{
  "d_model": 128,
  "n_kv_head": 2,
  "head_dim": 64,
  "norm_place": "pre",
  "rope_fraction": 1.0,
  "qk_norm": false,
  "init": "uniform",
  "init_std_up": 0.0448,
  "init_std_down": 0.0,
  "decay_fraction": 0.908,
  "decay_shape": "linear",
  "doc_mask": true
}
Each number is 500 + 40 x the weight over its row's rms, rounded and kept within 0 to 999. Layers, rows and columns count from 0. Numbers have three digits each. The size before them is the row's rms in percent of the matrix's.

# layer 4 attention output, 128x128, rms 0.114, rows 0-127, columns 96-127
096:579466578432443515575475505495573503507525521518591531384522487458553542503471509486436546428530
088:527507525522543511489515484524443503524444579506503490499521503518395558457392412477522567513495
100:518487570543476526543471538533463512504456515467474505402532482453400467460476515580509504466520
099:497455547484432418542514465447490587494446531547471600502500509488403439516440466477468550388499
111:525460504439524556519439439565469508549456553468485487529520480472495485453519452539485419513503
098:530465553524553580447476560462555424463455439453548467486532497513545563504406541519578434511473
090:454443556504524529466457416508566535508536530467567437509386431409443467490488489465462511508545
094:500471537477490494545478596430521428524418516536504464459510546457447515611483616476469509552385
095:521456545464461436508427475434516484511524504474431535451455459429501540497472559470454489532500
097:549499537533614471493473409495518518548581486430550537458560473503423505550531525469530551437486
101:529501461479520488505523529490490477549544567572453460554588485523438589589499428432535518473507
097:523496525526490515523523512448511515491522520504512470420428443432374526512462500534529547444549
092:546525505520470513571490526539486476529463586506528513439494503526473565527494539553479560542533
104:551581538606446481509529462516530477522490487534507527570546489511477532537560453538469515422355
095:474423451455430538533440508535464537527375496531488513574537563504489398519558471483530433480507
095:527469576502496440458499475576490505572571553407418475491531454504484540431494506464515476493505
092:506537555506495336544501406523563468543519474469528474485546500497535535571536455512495531472552
082:506560546508545491524497481479481423421495460440532495487443562544533490450524424538491481524523
092:447473464525486547504546533463485534450531533497557505457546478472487441469483532475554525525481
101:476521519402535581477525557535579487473500436550514504468520371469587562407482483466465463498552
102:445506444451465559528506490470462502480551466548386492477436504405554507467493550595484463511485
105:482456483452482431427452456409528555477450447511454519513545539447515487486619476386468438563462
092:543541503470584562586510509498520401440560487432526417474518515451556529564549492600442540602493
099:458520505461524465528515485399479600485499542557467596465522516519609537499493516436484473517459
091:473461472549501500533473511464574483511459532497433607480491537466414535460447529635523578433513
093:533462629516542538464477536526531426554547494442415508461533512595478496464467502535487559494460
090:525492408420523510496489470464479467512581508514559433499511463576475518446421483418475455558511
103:436492501470590540484517505493427556475477478516496538535467561492465451534450546552479505503502
103:483509582557492494456539453532513553526545517514435475574472465581504487511520486539488444446451
111:520466506491508506537483467500450565601598527426477464437491522497511535534472460464462366525421
127:522483427469553462494561469559530525492555496528515506471498502526552477461535457492520425511520
081:507427477460512530531486531452525547460483513527482442542483445545463471391509439464563510533427
092:548608450495485528502530440464435522514434512548463518481484515496484543409416555492500484444442
099:466471454538466489527468479491451547495507408438519453516415499476513452493476581516571475597444
096:462492495515466573411554560399504439454472412571491467424586525469528509492428510456435474500493
100:580503529570495481420470565646538541465470515483460456490526452526538464429482494470471542552520
093:480420582523493521556572555412506477563538520510525506492538545586475457508452483427490518519486
091:542466493435510585501492516463520465504559439516528540446474569511518457529492522499518507414433
122:484387552481486551531474464501621450518457506503406547524467536510445533460532544580613499453606
089:481509462488485513446555557515440554471416500490485496521501569530545465501474550520430486489490
083:460529491509514432537502511505517521527529493388446511474468495528551541492502496524545494534469
106:447485519466458567428445563519604562559437485530485523517459416492505542454531511472392543578473
096:523487508569483539545443504515546490422532438508483480510476549428446512446469518538518457582438
112:487473532576522467517450418511474489548584454501475545435580501447522557547452624472508508461557
101:518571480538592448519540486487519564426497508503560452479462423480432453623532503515528507495436
099:446444488567506510462484493489426497480477417480435529464491510439490536544423534508526528413508
100:572547570509473512495403506532588492611470528427432472474471569492489505430590457516495558503528
096:488524432514437502567498549506491580507435478540502526490453456461426454495505518486402533563504
099:486517450522403573524445507503553447478579454480518473507444489507424509498561452540503427488530
094:416511551555470522395535480387570475511532508575489524444584484570563525480547464471481510471558
087:616506476511569527514434531539474526521569500471493473453525529516547540485512454413476455475458
137:460493474433501506485511589533529542487528597504465513445483482556476519460582504471504555548570
089:517548459462465474541495484531395515512502497550547445504483455493532514607449466455468502548447
104:535454509518466441572481401505489534492490520471510562493414454413512516442449430567481551466448
085:440467459539457434462532536492516522468518543519536538430507515531483522522505535560445562518486
097:466469433501504501557486482419435533470478481483505579525475527474525464473450522562474509478593
115:458502484423515507597552528459497448536548490524529420544558476534451579564451471537594498575542
105:528538479607462492450482435534460610503474507421504436564485508574486557479545537570474557505466
103:529455505565535508503452478539583509517544538443469448524483485508539534446484528601463523554415
109:536497514549484505477462495528562510545472441435485490525483594526565555487435548469589490437465
103:444499525495543558498457452504533586411469514553552467557512570483517420502573503504430537439580
090:531509510458505558527442490505481508487615483503452533534499457514499464553481471489555488526563
110:516453547441474557573393445547517515545468542446409463457471503450523420442470491471472548542512
109:532453582542499471516493454518527524495428511419496553565455505507504449493459528598565460528544
102:423582555441553454503512494464456466461445423430535529491475485449489451580501501555476392446500
099:495514450563521484527503471487606529498595557483566506549544449499520511503512533508451509614535
093:499467379492466480529567509581415509494469516506493550507479456440489550607559517494529421607429
100:466500540441496526473551490528471457488450532489493474454568558533486479421447460447466514583564
087:461515528514545519588509469479534534558589548425516387488513461522555555478501490561570499586600
097:487581507553498493452520532456532488465491575500557498496495499590491484412498476562452502499566
098:513510611543549504475485548505528451590485497494513483551558438500499544520548458542514505539515
075:483490447481513569457485486495532537491608513505543531511487430482434526494457474508519509551494
103:535548515490508452517489537623390484512497548443532564557501539561509571557462518512446505471609
102:533532498485518439574493445495578488554496498443530482503471537545485510488559457611563535511567
078:501465503508446469404431469490529446524500530491413519493501502510521418488496544431504452462500
097:442463488460393499531546495559471506513497469583506409575495501544536433496518562541527459525547
098:504527526492526497480494532535482515495498504476538480535572495510537534427513432526535520551505
091:480411554516482491499491482527541532508605522462524567403501497482443571477534460523508497544582
103:462421492435552484400409551547466503538448524479484580556453533508504475458500441413482453440516
102:517531460492512533548521372530515420499566532438501488540528556462548504560503519498517511521503
098:483500532551426564504452497528513499519450521504493455481524490511480560549530581508490530502540
090:446542545477502399412473421507569554512511474506571505506472471533523506520474463494568451449487
094:527479479486499450502524448545528500418465491481564481481579469506536496482460538400551516484586
094:520497592481536555475503524523489399496426560475528470595552490470442527509496513478502561539447
103:495456536498518537561533481367462404524536504535498527466483490516522499603432506458473494517438
084:540514533546517600498455525540518460495523483482507520433452496550453472477381516580460497522544
103:458534446477565530514517500479453512515530436550506499550495464443495466512523545532463505508434
106:491491441527443448419505502450487528482461543418493438499530613524445414469489568457489497559543
104:484492504530573510481479491471437501454477411452498435527443461523501422492541438558567502469449
091:500528479526503480491564513482499427497467480545456575461496559491497460456465460513432442508497
097:458550384522440507464516460448467489432503457549515444492495447500558496525522544522540526479501
111:550499486496550484444503482492572538448515431459537500431567505481472520420525407435536509600424
082:487456465450512468477504533501441564498437495481462590540474448480504562589430531472516422515519
092:510521448470491570481482441513532509462427504536589482527503460473483519484472513397467414508530
105:502461529574493429542478512577559447555528485459470470452416476504532463471524543579522512578396
109:478548508592455538523519538512442483521430533502463525417487491465388498480612523509432494484466
099:534488483491425482471542494481528470531465525454518519455534519490443597434474516463546551560490
103:532472553491449462522435548524505510508546532489436539426530501459540505600527486450410528480516
111:406495430536524428535581566540526585484430554519501503529536407554566535467545528489591589478536
119:541404504377524522513511470541489603524465533550497519469509515490457418516562481457488448480455
095:470574536395528439543480525515546569461511517433498448471546551484561497507563547491487540476509
103:478447471423508506523502510479461537434466480458554573530501432520487508462451422394519551462500
116:432555478472503538473549525464467468438518460532550404450463498525530519488487472496532470433499
089:515515470433516451585503424421517520510526528456500546492514505473534479423555497499496516527530
092:466520462509489479494530514465498537412503482569554544479448445534445476528485502449471525480494
112:546507546467502518531440511579508472571532517459483427528548594490424506497468514508538548522505
102:560552598500524548489487465546511439488487460465511391481548481456453586536518477519514478491518
104:472437482516479403513508522539379494537459443502494463492490546554510523474462479481547448504413
106:510477493513516500529450517517467484538525441464538497591540591547523505611450430539551512453453
111:538469404612515455492503429530465446472446507533551527524476483473507502544510530560472430439526
145:563513567492490543463363510483543467558459510445469583452471474422514530487502552495438468511490
110:498540591453579450468497566454509451534540612474399519488501542541491531541525480514545487509429
102:530496548546540543466497512535449500478466533547488463437528565439437539524547564508508445391473
090:564457494457424554509514518553546438556506417557480427573507531524483508501519503489535464528563
097:531461509452499534558450564576473455533460408475461512488466466482537469466480522540557472525513
091:440500454497433447447511449552583543554453487521497487473515557436518551475515558472488534405537
103:504479519601477491461526464488468416529547448477386444452492557505501456517442478532571486603498
095:553501465422501524473500508544493531479454504428531477553515574494481570490577445452507510511545
098:545470507441512490500551536511547509477471594439511497572493475492553434550486572469476512501473
104:550510557498535455465491480526536478461483431457457423560568612544520516491483480420562480495565
112:505498506545459511445532531451489568503490471432406479535489550552495448482533612528595491513496
112:428555407512455465492564555460512533417462510595449478539507448489539548566488551462544503537561
102:401467470549478484533529576477439504488466569536498497481444540478417537492519408517590499464565
103:544596470552506524505461474469517483462524557578560487501564476512584465457547428450444603472489
095:460547518554576500424470462566512550543481416546596474479517449493506505457568390482384460542468
093:469551491506571515565509613479531548530565511553499530532604455578513573499499474565581482563521
097:497392476542554467513520450505530502505499488486549536458546516462440541419517430474538592508480
113:507507433442490466508535561478530523467480567524477507468481506527568523470580552536511444603464